Part of a small language model's weights: 11885 steps.
Each number is 500 + 40 x the weight over its row's rms, rounded and kept within 0 to 999. Layers, rows and columns count from 0. Numbers have three digits each. The size before them is the row's rms in percent of the matrix's.

# layer 4 attention query, 256x128, rms 0.27, rows 145-254, columns 64-95
107:508562467490440485544492584468536561507511536498511512509410521454522502480498493468494520488472
114:422548507526509499517482490477521484480451517589489492508457493515464503430447509498599510515527
125:500467503576524460531446531513520489571509513560521458522527488556439524477492518454502533535502
096:433535484481543484527515446499582455552417503531474515469543594518507479453440510452515529452479
104:498514480519531514403521436462466453530505488456480556500582571478573503511435434476580457476577
107:515516520490509480508547497526473454459520477535485425477556521503444499469442477622523544528560
100:510430555465524442440495510497469589482497524564484545455457506607531512541567549527480510478496
103:509495500486530489580455460514496553514500493516529543517491522471544480481492494427507502507453
109:533530486531498511453455446465453491503486567464525531528442476436524492510490535478510389473516
090:547525507525545538519540553486546445477534464551466490435478519511443519542548481599466544561539
096:537452502485504483590498501499479470501549489508471483505524528503491459503546546567415554595507
112:548452522481601542530378538497466503515579469529491497491475509512468490519477453515511500503404
100:550464473489499510591561535515519460423477507462544525470525528471567428451459516565456534475525
095:489462511499573452450447486565527460497465512572508538453458565439449541539541490497458483527524
101:525520534542526431465485499525421434536470527450464434516531478528406499520497573535520503561498
083:492423517477599409485496536453503472512540448480517491526518541490401523511512586469456505500462
090:452482537499524507484519511541455479534463502514526468558511453511490507479501455530526494554530
101:471460509459555413464505493532471537495514505466542520515494494562495491537522551487506518503553
095:484586588460507492513515559498472497519465495488507460592501441514490492510536453510468455522474
095:440422532551441495432494493528505515518442491493485451447476498491540538503453512454500578544480
094:575516534490577562470428549500518458516541496539479505476491496520478486497540467526510533457517
103:458448513511480457417492475568485437499517531526514513462532487507566437484490461536499491475562
090:492481525493559539539565522582505498453483478535515426490483574485469494548541452509521534487482
074:564549452513483518452457536499494525420460427517436462491533478563537485539521483475525479477560
079:525456493545503428473471525464559542486559479542433493495533582492469504514472533494512469545559
082:544469497557507531522546511521462556550513489520493519496512546547518508511525537510532524524540
088:559462510486516499531524536447495515507506477509512475410425481541408446517484471499454456417509
105:505477548455485472529451525526562481513517465531497480548475504498524455517526473560521501517523
092:538520534489466398463515519488564530488584483579496451467461534518497548491494556543440450523604
088:534561542533483496533515571434581471529522561523479435568472440543470481535465541437563516497532
103:482417554499469476455479503432529527463547528538501479424516529521466541425506546537511516472441
113:501524485539498515492476499532490458464487486430445544550469472475536496482446480438536587511474
116:530503512429565562536564508503484464469376450555502462551488521518526524524523466492476490440431
125:498492515471533481527471516478496549531526501477525451462460484574433480547537538547535485543487
107:429460472483525426546508452472425528476512442448568485446481473527518541457489597473512515471495
101:407478469504565538474546498512438563529505462469438437555505501491475549550460468496448557467507
097:561548459521471554519517461484488514473444475508429518556463479468544451514526491530526487521480
118:486453508557564511499450478473517464531566491492514561501469539496530513364512533483501531504555
115:531550522538509516529514481391491505501504508583468540485499477515567469509499447583512515520452
102:482468530470510500431477528614501501544490513454533493545451489529533587481514511439467476520543
105:514494529456493426516580405472487489570498488485558466498533503540536522504415504494516484448479
100:535466502526468461409500545485499529450470481485434500504515516464480478425479531474499495529602
106:495593541500480450517509508444526511551505546521569489447483412446474492519510457492472427520464
105:517458493472537491526548488523504493572487500470510425496532517531497509555499443482504537550527
123:616448524431563482568488507435451497481533436540463548489502561534484484511538394523515444483529
101:455481443522503542500566498509521462446453533497466448534559538530547533558473443447451568516468
127:526465561457514487530506496492504518548557499572443456528516486534463449566519496506520454538519
093:478522523464557457472524498482511481494539467494497495539466604500444521608487531499507535504532
085:495500508510469500449505512544489500475483545452558533487492476515500533446502465404512441525484
073:541501385499469551474488477513512514473537513490519490495510463513416487537483404472481478496526
086:469437527496463503538543563473464464467532532508479447530491487503436563491491383474503469473493
070:455551397507556487504485506497528510529456502551515564531543510529449491540469469471509550557520
105:533511526485478606527549495476430551563506494491453448528478415541455478432534576579514490472516
109:466515536531552522459568484528499445453471514548464487491457514474511538541457507561492512449536
114:586491520425483515514543474575435493486447472496456486480460440551465484573522464516560533507502
080:473528528550531566531476495412504502453495492550536484518520497531513517482488588562490522503582
063:514555570494508481527528556522495573558536518484523448490505536469516506573482461548537498478412
079:535493439487471540481470534486524559441574517514525495474473495532473542518624550473499494523468
074:520502501445533496515571498510543498509517502465435453529466459494456471475458487507527458435534
069:484393519528488478468500535448529478484526511430517594490450603476530522496502461498495451535475
105:491479519530487530480534530476468597479520519493585593522507497460555467477530465541482455496491
111:518457507511458500539426470516518520530533597551545510541521508460449458467538455471445498444464
109:521502500495456456475500498517523490517501481508422411450587474447480470452458479500573482413550
116:498476562504535507527583525456464449522503499450486455538558534499544532530453496516495518475453
117:462530459520505443445540482502514493548457394495533526569540524435488522505424486553466515520400
126:518417490454536496537480518514501502487476544467454504546451482529473544531490449597467487497458
126:510545480430509454489504471519461586489549532534547511523594515460584520589558453530541527457472
107:491468455565465467512490487441508430507531476472488517558442490515456438557524576528536532533508
106:506474515502457457511495501551472526570474581534519527450529449513505461499468468524481454528523
116:503514511502443452557565545548490542515473540483503478561532500506467514479502535517511489515476
110:478512467557502472508498453485504489468461511577569534588467489536458565528504526413506481504532
111:509478435507416457540474516562537501499588473482539481500472526517449427548559568532458476516576
117:520442474447452397501581443424538516429461557536489493486483426467488482481510474431506452507489
114:466514506498541417532561458545576455495524412548500468505502479552494527499458445519543498478542
120:503456542521454503504479535495509457453509524522467517447558551520490526458528465503510473542572
110:570470476514434513483478536461474520454501508531487514521499559616472521488553513484458543534463
103:554509503513536547479397490541505477489524456549499538612442492536560482482433499551465530515550
117:602525546540512443503530488525497490578474454478529563484476491523499509450427512603438551505470
116:514548469536516477462522483549492465570549541548509567474479530561449517391444542505590556489509
093:486461461554441556520442504481505543440541521447548509560470574528491469545500490491489578517503
084:486499531489518475574525486481498494558436550489507457423552501464520454556535508497430470547488
069:513559505510549427418564464531483476570484449552476527523467471512540474573528502539496468512577
081:532497484556489463510445486502396516534542444532512491452441478470525499527506469516446436559487
075:464495550435513449515589504513432530499501367518511517596498470502528485491518474566481458508529
106:465488491502529523526450493441458494503581388447501500461455485480476561473463438489551538495519
109:558495492505446529476495514426486546436404602434504519536444469465493443453481526514518499443508
112:430450528412540513506520539492584448484568471460486446472500510462514448490527520523442492518481
083:514520443473537478503438440477537492465473502544534482533505577426474512533523494461560587524444
066:476499543495506491556476491461483537552528436484515466492487390515501523518458519473492423545543
082:453511526466501551441510474527478425450492539515512504467510525563482493479507481514555536500476
077:516489498393530500444534493529520509481421487489483483515507469539488481476490541513468459535524
062:514570551518533426410497479471412470504500439482525521516529467473476482576510453496555464438500
102:445465508536545549617492517492497538520504536476547545463490450517451551589518465486502558492542
107:536455538591518462531464531553480497482503466526512474534543486505408517499544476571506481518432
099:523513493492524538553522580520508537488517531453476484456467502437555550522546472524474512521418
116:536467475476484578417564511535494471509474460365418514445472471450481538511497478486489468510519
122:489550549506536478512437465467505555487459555452541524471563484556524520454422491548506533409492
115:416533529508453441503544478473480509510516419517512459508499539434532476481539514510409441521496
119:501502479478501526517479456633470535464467508537487532512410493522498497467469487519503516486495
117:451478476466470471476549524533525530495468473496483507576492458467537473549491417517420524572523
117:532490506546556495533447474510460495484519555517474553445467510456486496434513430496474518445570
111:523517430488462479448533413540488469548512492483467486528548486541447436470531581489468467492530
121:472555532521536517495465513474462462580475537505549484546549528519589450507492535530521446455450
104:486511435496534542459461555478479531550512612537469488534547476549507473439462503501438570497499
108:601540535479442481509478508493541508474521548538543517473495577484562448583437493553445535455488
104:478492434459549479451489485563508518487520532441486476494471525581489503497506538521447519450553
118:507575476443537555424484430482575485409505419532526523518442483457521518459545468526467378561473
113:494515510477529559499466556525494474457503502515534443561518487514529522483424538531542532520474
102:493487386501492453481550472504431562555525415463459529524510482481519525557498504489421470478501
120:516502493501462495498518568550534461550472484439519549476515487577506515530424540506517526536541
# layer 4 attention key, 256x128, rms 0.254, rows 145-253, columns 64-95
106:488466499432473464511492452489506490605487534456520515498481479495493479509438402501476513465509
113:603466526455551518497510534458522506519446466500496471486453472448413526475467526575530514503499
110:408442533487523508514516526474490458472509567483519552481464531438502523472464464491466511476503
087:531528484552452450421464548542505485490508486500519503491496547450465501519511414468517526533457
112:444566480488471537454483462535470479396459485531465457564500527512516535510525504510515482577481
089:545498554438513505561530564491314534482521475507519573520456506432579477386463465541513542496495
109:463422517455428490528523512470512502482569511388524456507488444527464565529461529451567469504448
099:439495469541545561502501461503509452580415426503500546474532520537556551467521486431597557569475
101:460472438516425522430517458532533528566451463512519462451464490518498545503566547489538446502489
099:455448516471545501467496516476509507518484544497519550455483488447569462530521451529415602516513
112:434469571536497522466477466533506507444510530499489560533525627515558517505491473453444516516512
116:505399507516514473473492461534530440495499561438504571472472432510518476549459512459545514497524
097:448492535458465506484541579539476528485525557510536517538513602561544526528563527482409503453483
088:486429465462496409486519501539447556462461515431491515496447535520560562483502535512514491470527
099:498483487551479456490496562533431545481588466539485558500464478456551479404521503505464488529538
083:573543463492500458571526492507477533510546463523510474489534470514484445479479479443456513491565
088:495504515479487537496492592529506550463532466506493532540478500535530493537523558488515569507587
097:467531493462451572442486475486451538511543506491450534563436498465515474481468511438522483525499
083:567471499549439529471461447488464542525523535470474480463482527490468461459439545551425455575437
153:471476517512499555485467462520440499502496527453411470491439560476495443541454457574481490532453
095:478497509478505504513459457538479532444573592503473463528455491522499460529451559447524490526505
107:432530539532430554468462550450554492499572561477485517488511476518476500488456584571468544482492
111:492487446427565519527495612523498479573424502471479552493487449468511508485462529516546475537561
088:486519506488450529506471529481501475449495469589551500540465477506536520486487467529542469518497
087:395493532548486538448449572478469449473470445500509441522406460524499434506436507530504520472459
087:532504407523460458513542507549444462564566499480499417467474490499517505498525504466566483533472
105:517492457538466416530503533506484490481517515574454481515500508440511517468557540445539453466555
085:448498528523528483449495488496466444534451548502507494477490410485388486512462525461455469466569
101:467502484515532505471544525477547466561495531456462491517507512549493512578522439485541478531555
105:509516493501495483443542476524506463469463524487514528536441473473538492509501422487567478466483
095:475557475455529473479424579498552531515498538504543518536420505504492599511533487469512471487573
117:585554472539500526477519429528518551469515504569460505463518515455514483495559503471451484497478
108:512474554508498501495554535548579475511458458544532520520505471544491463503571501526405551488431
112:487484418516495449493410529514487474527500497504517478458480467467475519445525494444539475477524
094:443538488503461485420511473508503501500494514508605473537436481531492488439495536500547477522503
097:473455546506573555503482510505472452496487454468541507493540490508525495458424451533472515573484
103:495568522448396482486536555502556526515515467521486548480523455466563523464524469570500546521539
121:492552490519487406495488593488504546549483540478461439498496471528498503497473577542563533496487
096:503547485513510534496546530494457486546492577590534522462447487467529446543509489483505569449511
107:496522418474479512421475521547500480540543503491485555490479539434470461446497522456463503450448
110:500462512498499536505539448547494518480485470514527517488477437547482480500542456517505504557474
110:540571440502513531493470533494560541498527516500478432529558509502522529549494456535511508449483
117:514479528511566477511540504563426479549486537519472498554519524427494454550515396496541495461569
095:491586503541457484488517549490500504489516471491512538474509493528487522551527542472440487513487
113:516543486490499467519593602560495483517505466581540474476523446513516529529537502423530584447535
105:526610529519572540522453487505491429500456503538544569511491549493458488484552469508423480514564
111:489517484508525423540564544456549499471518413501509497449447429529503554439504506520509513478519
085:446477548509472455602549465528474438492488460539487480555557443517529469437445507519401429529490
092:511410482485493524493471480493464493485568501467518477532469557512501529471555558461491506537527
090:488550511455421527526524555539525489517596457490547431418436531479495503459452446464501503559504
090:485516527476407531507514445456532523454531399485567456544538481509445479480464522495507515475432
075:567528499516533542542484481433494529461514467508583463518491410515464485507548493551444492482491
104:519481536547499452451532544448485503519461492498475520512572503473505561497495458534503492436487
098:428548502402508537519498497362448536495510475380482503462506468535481469526522474507504485506490
098:488522541575570502488529457462545513479555443526454547494557447527492456468501452480492448487466
104:462616514502526526491466450426540486482420454594535483590410503521529407547539530452547470521430
072:456468478436442513578464539552430464495499490495531560486501505500474455455490529482485558523517
094:503448484513454435464480505520524503500568503446484467512496506399469557544518527476528492479548
092:528587546514515487488585532552489466518455522563480533534436552510507448528478533495508465531539
094:483473477448428505432474490538494522460605492444500480569433557495550570437484522388493470545498
102:555553490610486475513487450514509456435437444573495467580448466399550416463534520525490497437534
102:435480578437458529524552499546514477533447512519434553538451506517526479550527510571451472441506
105:524525507508479518525498531447454527541496559478505464441536413519499555513459430463527544512502
104:530469484538579509514393543532449493429513488530472473535445501616494518524539514437524440472479
111:483448440479471555555396533504518480501480519470494455441480481577451499492467522453495466505513
106:540532552533468498531453530532531422470478521445573590462491459458535480497500512442527547508486
108:547520510522452449512511457497528512469496491501462482479517522464448429503476522443539534525480
100:599504534527496556519535501528564561527511550505474502537519542514517555492510488399524496441445
106:481515507525566476501497433493528570516442420478533520498489455381496516598466511463544539499469
101:516490543419443474450515475545516434514495535480547451579466462450536462468474518474523494403440
103:550473538455469511496568449558491519521466494506521499463575441517506499440476498468511462470475
100:399461532511514536469546509532539499501475471493515534540470453495500546519538409498449571501484
111:453546559471572533588523505523539468479481457494513479544560495511532519497436458533554462535439
103:506456466537428501526538529519444439496547550484510449589558527498427511502525562501548545495453
108:401531498463465507431486491517486555506539473477577484538525519525514519448494479552502517508485
122:400436523502467531454545452566489488440492486543526542458447505418539498491517513502475453530512
089:456448513460449512544473531425522528467504568502419580499433552476505429534494541538495468465558
120:494470524539515444494595451533477504506470540481531453486443541541530513563559492412503478489494
102:494483557453486465448445475492485485543411482486535481476526458474484487540493497467456452527451
094:563472476472480479474527526497529556455492468477434474459507446500488517524462516458566495558422
076:487539519510482541618506510537526516456480505529529532497532521491501421533536542491503576457556
075:477474528550508520476525525501479481574474502517443565489475487502508428548562507562520471521594
097:543518573533514545606556560559513463501499508527493452399442523473481419515572491487442523482538
102:514525579532487545557509511527470480489463546547439446427489539538497416528518500547487529517535
097:561480512443460545508469482457507549511575555495508536521509412549482500495579471464420538480453
097:510498515490537494541457532507454541514493463551509541474495457494470556501498480472446501476494
107:571481469544438459503549521488530521471547506519529467522476424572488438471549476500530531539493
090:461513525499458519517512506525459501512580513496472537618519538540523506472477487480462541474549
093:515466521505534512484471542560552492497534543558529464539432537508525459498495444497455560411543
091:509456468436490439432471511520474536526527437453490493598427479446494520493465556476499597503483
087:495517479471434575545544463514569476444470458510528526447545558598585511457472502457459446506499
070:449493539491475462467543559572514520500546522460530516519538460463454520539481436500418465486446
103:436487508499424534505513473523470448496496429554550537529534579465575482606581473483498509498491
087:495516464551487531507475370440473482574486540447471535516472472515496454551481560463512509491538
095:503507488459551570441445444466559486474526430497477580512485502503530447494473499460581459512493
102:397499487507533556495541575517489523523561500520530443552463489555473489526482510480432493492526
116:516471532474512470440506547542441499485496525521529579532561501502571513507543510451489514457548
103:487561585485428500534471436471483425499470498547500465536556439543546504458450536499478471488547
115:453541451524511455506534518496445447489414469475573432432470482472515483536489522470503580530516
110:480577476510438470557511498489535519474489485465580514492484519600429422484545488531523512502397
105:484474452479534532488458504448485514406471475506512421503543458541544423453483530508567500510501
115:491568442532486561482554540453552492537463526494538419407512542523560563509416471520527448487531
103:558562540525531507498455494542489439493543560467469511528524477475515454546502473513537556513553
111:534484545529429559447546499585512507495477465478554511452495484463556505501537446490557548476469
097:486461492458570458502570481473489481493470525441464486511546505527463498451621534488494522525548
100:557525580460489562525514512519496454484460501458531512520523470483534469484435494487485573525465
115:468480497465442534510495566488523460486494485519528461482457483529519503475465489459541494491499
110:440514558586501459490494476460499499422498452496478480458497509490456428458543497482457584477501
113:446545526485538456563467470554499523496466462465554500422425497475511507533526542490506512458500
# layer 4 attention value, 256x128, rms 0.297, rows 128-223, columns 64-95
106:496479483533450482479562565508475463503533419568450486499432436512455586475525493509474529539486
093:532419477547469539474445408487503411453500516522402514476527599452490476466464547547514494531568
086:463512534461510424503521482369506503478521506506448534567444474469483468499442528518573514512525
106:486460457490449508519493470487471498476453474563474466467500591513541536494592473558478487455504
092:514429503503513527499463520541460453476491460512491507423456504581484499453476473466455543571548
089:430543563552520499465548482408520536498456480515505534453480494443507485492527470474498543538438
094:478518517559543479474500509426487477444494462510523437471511502459507560524529481450510557516530
105:560438477500506486506486537456489480440531445517503480568436493463529492463489524476481548501482
099:483509532551525554415533572487595474562474525494515471441535515537429507471535515473474500530545
092:556490471487443498500439479462527500527499499464530480505502446495463540461463466504519505527494
088:580508557540521432475460478429499426504534483463464560518484515443494486460496483452603498474448
106:521494534564520465498475496448439488476541568528485495497531450483430493494514511504573517473598
088:541559467565483505458561489537535468487525453496509489454555435511474474479508518509449518470496
083:467451493505482501586518505513508443470484569502478469510467542494476617481499566457435522465554
096:518576491414514518479492570513529496449549520498532495533529556487512455414526547486499522469460
102:469441517462469547482541476538484470441529526541459536417475502508497498476516525515488502467492
093:496549498503500516482513501519508495508482444530504483560454470489423501507497454488532563506448
090:524487469437560516461482516529474524491519513516513476598476461498440470471476537533572476509543
112:537517537511480512500506529435512514478497527516479495459579528470510555513480509490525415448550
092:495485543506511494476456423563538497546481565517579546529500520487519454554531541492510467513501
089:544535472474515478432506474507433483514436544531505490556492499495589464505438527496507524456550
074:491491565482452467506515522526476424519514546456476530518527489445450421467491457491505524429533
091:543538489454475513478522484591562571531498549509518521374513510557482493449506543538437497522438
109:559512514504521525493458533427565500511476451514497517526497547453545518534486434488526485503530
094:507486461524411534503519521430469476425478516494534503441468541498494462466441527528451461478498
115:430560514482457491530490498519505478476489506559507443481501513505461458481546484517468465512565
087:493513517592515506465576541512489490552492456507539480559477481523558550501587493440504569422496
090:543556465431518543505469507517510573526482455531513495489531501516517459473585502550416500566432
094:456432587439542481546479544447513541473515492407495525500454457525479460490424554583521504496467
087:499495572499508472498501473586533456442471571465488491519458568481526486487494495512508562491497
097:451400554536480539520516552485518519518444443522486491516471487506509508567504479517507465445469
093:524493499625526456483552573521501550540486545483457404483516484518497524568483585407511538527545
103:428439440531476521518524536533424569515545502476523499530452537503513533535522596554444483490545
119:544443514516525549463562544468462512553476488503484548457521559476478471519541532532439491491520
101:523426498488451492512517500440492499477514448514478496479457445533525542496521471513493495466620
096:489577506565475495564468493424495509479553452508455515452535529487548510481510457466483520501503
115:470494433526530456574514536492540489481580516486511476487486468485494509553474494509493517469471
115:428509533465509466471540525540555557544492516488427459461543474487434492481531519459433466472479
096:497546504446556483472449477455548464459494487511511452562520474534508562517468434528576493467475
093:439571460513505506464477499514477427477514471512503560610504500495526572521471510481532514480495
090:580550522516557583514510511515411549564444450532444525482550464558445476478431497546557437498503
097:512468497508473498526519492575492500539525515417461546511486499436550479524437525457458486512552
101:470500482493466518502541445510520475474501502520520496502464526532522510497534503428551475500547
095:526513478568466537460478478449526453529501490546461527518479438523485510446481557458573511527568
106:505492522546492494474540569534519536508527519479520529542550508532534514515510496456511571469460
087:441392574577449462465534548502478513478473547559477455536490542531487485521483486539467448450502
107:499541475495477468478494574484473461474535551515496514560457431430484521492500525534535523469443
105:450510555518490511506511498525487473511457561417553510493485469481506461480486441527483533519471
110:425564473436459513443538509551479461525457519487436509501495455488508526516555556512448505515457
100:467500526465500462478504525576559489514504545406521517464510483484504528520489552477522525482560
094:527552506482519508532457507525447519499500489507492455496524455594467539516476503528548486476474
095:521522485527478453489555548502487582476578530526497480524454504495573578530557540534460513486446
100:449492438531570497530498499610470524474519512450445528543499509526543443515446509521517445551514
097:452523467533472510476444486487489442508523557496498494549442478449476596504497491441509482491527
105:453431512547487535492508493539496543505516524480455486517542554484439480574519637458477490477431
086:513481521505511531503520504548474544520462496441538476480412508443535457507495541487527561477542
119:475512487483534467527511565481508514504595481498485515446457464534508438447475541475428519494430
086:518566503445539529515443506491533431481495502515532538511503552481523544518447543487426571463496
093:518490476518510524498418591472493466425555545476492581531574465511477494519474566524484582448486
098:501512449522501502510513527471512474413569574549456464511510502516518532516471563534534544536523
105:451511513490445555474570428480567556516531502498512467494528508517509558473465553503469514495354
102:407496540472432506532508484455444532482503531481528499452522513459554502562485449504430542548459
101:511483525530505583501491501475491504538445445501546533473510474539465505480528480505445519563574
104:477489483505420534455526565492533464471559611502476495551557496482486509502479572492477565490488
099:496491504488535490539525536463447484527449557494534482486492517527480517472464467526517495444474
106:494460431573532541521528503493443489452493506550435566472484463554465450562545476472548492506474
096:519431429525474486554496531506551448502528533578453479491526525498453515504440508513468551546500
107:560505490511507533465479480484568508476587493510514499438576487461484526605479486487495501523518
107:606507494530485493492436531470466457503477493554478511553512505516486509466433489530549523564458
100:471481472523462483518463541418464516484509587460461566455471526571492458430482487472488485420493
106:588533476507523573520473469506507532485534569507490506488513450530514480448538429520553494490401
100:454441467536456517494506475456487443480516507457544504510480408415506496462462530474474496520463
108:500539429446485498526488451514510490477429518472515490468486465504453546540462481511449520520560
098:510456520504508435461475521522458377461504397531474472489527465549447482429468561493459519460459
109:441500514471537471521504479501539480563537476514554521441498545530537497502441494480504471506487
092:466470521516566477479486550567491546434508513534556592533575463466536514464458571545545474501527
090:499523525491449495522434515505465470498519391523495564459527457430539456553544517500468503508513
095:514530508453477444510492523458510466425461497517439503451540549525538462505461476496522480448482
105:456476479494462542435458493579539422482519526542490446538518494489482538491407473461494472541495
110:476478531462519524495491570527484531423484540443489587529576547518443487526534496475546488490571
098:528584520460529478538412513545528521506498495495455578511489498486455530485485461473507464474511
101:507556508549461527477519522418533534453492522496529455549554453436504451492464461511540452507438
098:400480453489472484520463483454512467471510460452509476484498487482542434507477448501556482466405
101:507586531516543471464512474453465511512543580485518496529453456504489551497446517534505496498504
102:470483541511505561491483505453523521468482511477486491474545473455486427515568548444480482462462
107:602515512494421451505506467523527504436548513556507414509426478430482447457531552518456589561463
098:469510467477530503535532448531517471495517424473485466443517482511522496415594459450604525364502
100:558564550523456475510445510446493509500483537474537517479458500451521483532524507518467490446479
106:488425602495567474498494516485457496457491475472490507544489506521560573493576529485438460482496
106:482471541504422537437456475507437559483480411495560501462534463536490476521466440494546480482511
097:455460484491474491489475497416501486533498530500468519504530475500480502537573463555449489510594
100:537567487519458488556491574496518437423481475578494492471518531507540436462441527481454504506427
108:491539508432493500457496535518476504533532556536456463569449503514519479555452549554488541456422
103:442476437445510490522479452542455445481475482546578493494561548528503523563557530502517517532498
105:527506493511528475483455484550503499498471502517550547582516493500467453435461522542492522513545
119:528538428450576456458499535549428549497458556515413470451509469508459514538563490549488536514483
# layer 4 attention output (transposed), 256x128, rms 0.187, rows 128-223, columns 64-95
100:429500492462501560497497492431510535466450518474460416521438514569443495529558487579551474525466
091:542515497488542529529471552454480426539452487486536584440508490423474548474525447485458536546602
088:468558448534519539464471557552416502488472498481524486450513519442438504486529535514491463452474
086:508419530434476476474425416485429435455450489504501530466499521466445487512507580519521509514503
089:445526506490565431439551491450545559489581458525480384478498518519422561520415493557560505519450
082:550478569492522463446508493538451512504535469501506533514492537513526577387535524494414504455493
092:501488532492477431516514451599476481456514506522445549573486523450489560408522479499476482525516
092:481497440469556460546442544519539494494490515501539494498481489523488488542516507540480471443519
097:454569457495470460503464440482515485485519505547526480526503483524523517515515466504528469471536
087:485507471469528423493507511498489515500492479515501483516506463565533537465453492461481542453533
083:451510509520563515553523575562507473485477553529464519556516432500480434474463410600445514428518
102:482459487400485533502473529576532502528476495440494506543583551451516540514509426479418557452501
088:535490463460531624521509512505529506577525551578460481509498449485469445460517470478574535452482
089:443480506473473471423453512446459549469495434508513514460579478475553519500507447440479489501538
088:505450484484517484507521480492545520599435455488565564535493430514453464496467450553519478503530
093:513543445495496549501455438466426480488494442487505526496490499500514418515428447562475541552513
088:513510491524550509484519463546482490433481552498465475477481553560538452468486514610587510556452
081:523525500522460485495575481575541446471459541501505540486439566474526456504441488526444507471499
108:562465466581498505501519528529491407528446553475519462469539476457493500459458476527472557522490
094:468532463512490500494525554561547494397501467559507442549573448568434548566500544503536529466502
091:503429441502478571547441568463511491484492507474499468493476514517507469511491525502500545416533
085:539561435520592572504481511531483461548497473498505554509535551514485455577458492541522535506539
090:511474494477457536471464484469504547477542475492500509514480504495522521527534567468551544465500
106:508432519563539417465599548542498444447474476481510433448503489511507531512485514522500563498491
091:578529480513507480536414450480523472483526495488534506503436484540565549546495455447467497507513
104:446505491515444551511477411426504472466526517505507440499564553468434485498460546497526488528519
085:437454463485543559512449456458488568537481531517484474454509565501531499494434529496481398534566
094:432547475544460491487436462475507554512420516463525530527549502510533462521476458446536486451522
095:462489446552520568484493499533481522462449473533442611541492519479504481508504484469509495540484
085:503474465534435583500527578498542495503558521489490520477457499531465454532458459511527495547485
093:566437419443506475484514372484408472461524489488458536437502591506485484487445521500546500582485
086:536485469501473500493486488529510498492580479497476457491517489513490528490499501502525507516443
103:523575554503470500493470427521523517477500492513527483551438446477474517518530460534502514540511
125:480487465466515514458484618570583529549520532475440492552498494493515457508504453484522555504476
099:526549527515490482494449449536464431538516475476545465554474434531596490449521532486458541491433
094:460492525531444540520479474485524487514508495504505453519487446536524534483503481447500494578524
115:435543531427470513465477455512555536507470565474510453533446554520530466562519465516440551565500
102:477530521516528545500442450538488551521494530478433577476542536505474480508519460519488484459551
105:522444473487456531467482364432441482462528491554510451495461487458456569468546470433494462460493
091:481536458460428476466459519432531531542550472515522468504447538447497523493475436529527530540451
095:516568460538576538480442476535564432454426490505522538512474484495564488480433488515549501491481
092:487443475495483520503540539524562500581390488540522520497487489496499491450518481607538548482504
096:484443482534500558516477557473499533553430462485472514500560494490520458508441481491469527520407
088:457533444458495519478460539517454500525488416451544558500529515480536509546452476497459520536507
102:478579503507514499466453474489516496480507548572522463473413477506531419504494517544516470492470
083:578562552583540476467499560534482464478443574497485478509565495539491489426431449525563487490527
102:539472497532479565536581509472536490506491504558516511398570530563506507518473530476511550483441
095:503496459467552530542551545517498494497474539577457472458574539549514412485525512585475496471459
104:416488523492432511497447456446530554534547497604535458491500500478505540543408474447503443521457
101:474513480515430600488555490496484450432514498565544460470617494435525537455548541477451493462412
099:474515492475506553442540485418543412487470516479481464549475521493463520509452484479462501553503
085:494543541488478437437485490546445484543528553550528430517447530551465538540480494489519553534531
093:487527584470511491496578526528505457522446568477488558423471575522493471530504554528471570474455
101:499513438544416514474517367500483495522546482519533492555476534520484551495507513455520494551431
101:534498438531474563559574528486489481471445509433543486439598482507515437496460501446485471483470
090:576455428511505493562470514522514614541530535528458489495534443579554377500475448468500529506505
107:471469529525545434501504514478528512566478559469448485444498561490586492582501537510556509509494
086:431453443523498476577526460485478515530542571448474512412439485533454542529452550529521524506517
094:469484453522407500475471577494549450499504471531515463506482482460557506556548483434478463515494
098:442585455541450470462423493580523437493530546511562476494503548454515492488415526511498510505424
109:547497484487476537570467451475547545482528557487508425465574484462397481505486511467508397527571
093:484562503547552509498493555579486489508484534482474570498545486476540445515481528505509526467450
097:526583548518490438462505514498462486532519455451491463571515528489579537502504500531516511486512
097:517511466553477516526493481585530455497506454507525504432455509449539527490494536524527444478432
102:600523554532525540552382582527493460462497506515493467489460496494468451526457514529498566558591
099:459509463545509511440495551522456430557419483466509522501469534484484489518454493463564496472527
103:390489424469475483430477516508531536440479456488454534460554567515546537538521546423442457524523
098:530509510506534519486465470482473502461508509596529421556549475555491575513501497596473511508471
108:479483522472514569593486565410507474465446432532480560554503555470571483507447518463525547573469
109:491494556487489543482499439478540447512560498519560473508508539513513538500516496403543515431610
104:507489527567488478479491509527498509457509432568479439509493498522455498453485464507504463563497
098:545485534518488403497534469544541453513482527542488498515549473527512520552506542518520537447566
106:543511510429485497416495538568516504507514412469444483479477478541476563521529507495457508503494
110:534528519501497435457431487477461571458545557444436523416563473539469494453499489471431461498483
107:481545527531532382468561545498463477483549495503451509512514487479553502496450496519465572452530
097:449476524534523493497529578515547458452557510522508503518523506519523512522539462507426553482480
104:489479524556501443488557487525454493582490538495474464450532525456499490521464486451470449465508
104:500523394560535571496534520532490541486580487584540533516484481563553486585491533469404437469452
107:435508495425522514468474492551433494479512509558500551537462515441514420518465422458443543491456
110:512458506544517558534519499553554539523518632500440479557516519539503508539454513482560530482539
095:538505581565493532478489459503539492462502469474483582516462510529498477485541503519477487482485
098:459573502415510519469477482507514480529554490498497517440499444650436544580475488486549542501471
105:441451442491489425512537495558506493561544438493541450466521498518477437520516516439499526476485
098:422533517460442487508496490499511448486497511471510532532451606524514461469506534524458497448385
107:466442556494470487512466485489470503551468576559463489526523486512506513502452488583483524481407
100:572530471531467506436427498519565469565497478424519484505454464463486517485504476479465503442490
100:481517494628484517575579490439500553510464551488544481462507461480463505480429548520446514511549
110:476496515525540505524429525434493592480465498526497548481482479532472478403394468456477492503463
110:557466472513481465465561455534441461516474575475568556429528491488526515494565500468507523450563
108:461488509510555385525532523526496504505495461523467505508432474459497492402448480525488413519557
105:488593458503481423469455517570537495500456505530428441452477533510531514526501515505514484411625
097:457539506531501509433507466530454486467498488558494502518412510477518520477463508426478464543449
106:562499489542502560513461439485472542454465525555550480519436486502547502526582508489473531433487
108:392446486472499542558530447497500477564505501504496434527475518445527490518417539457527507478533
104:524590494489464441465404416456455430517489513493453555509511469474502494501459436529478507488551
115:470476534422501541484492495544516451579494547476467441462470485531439490509450420532540513493474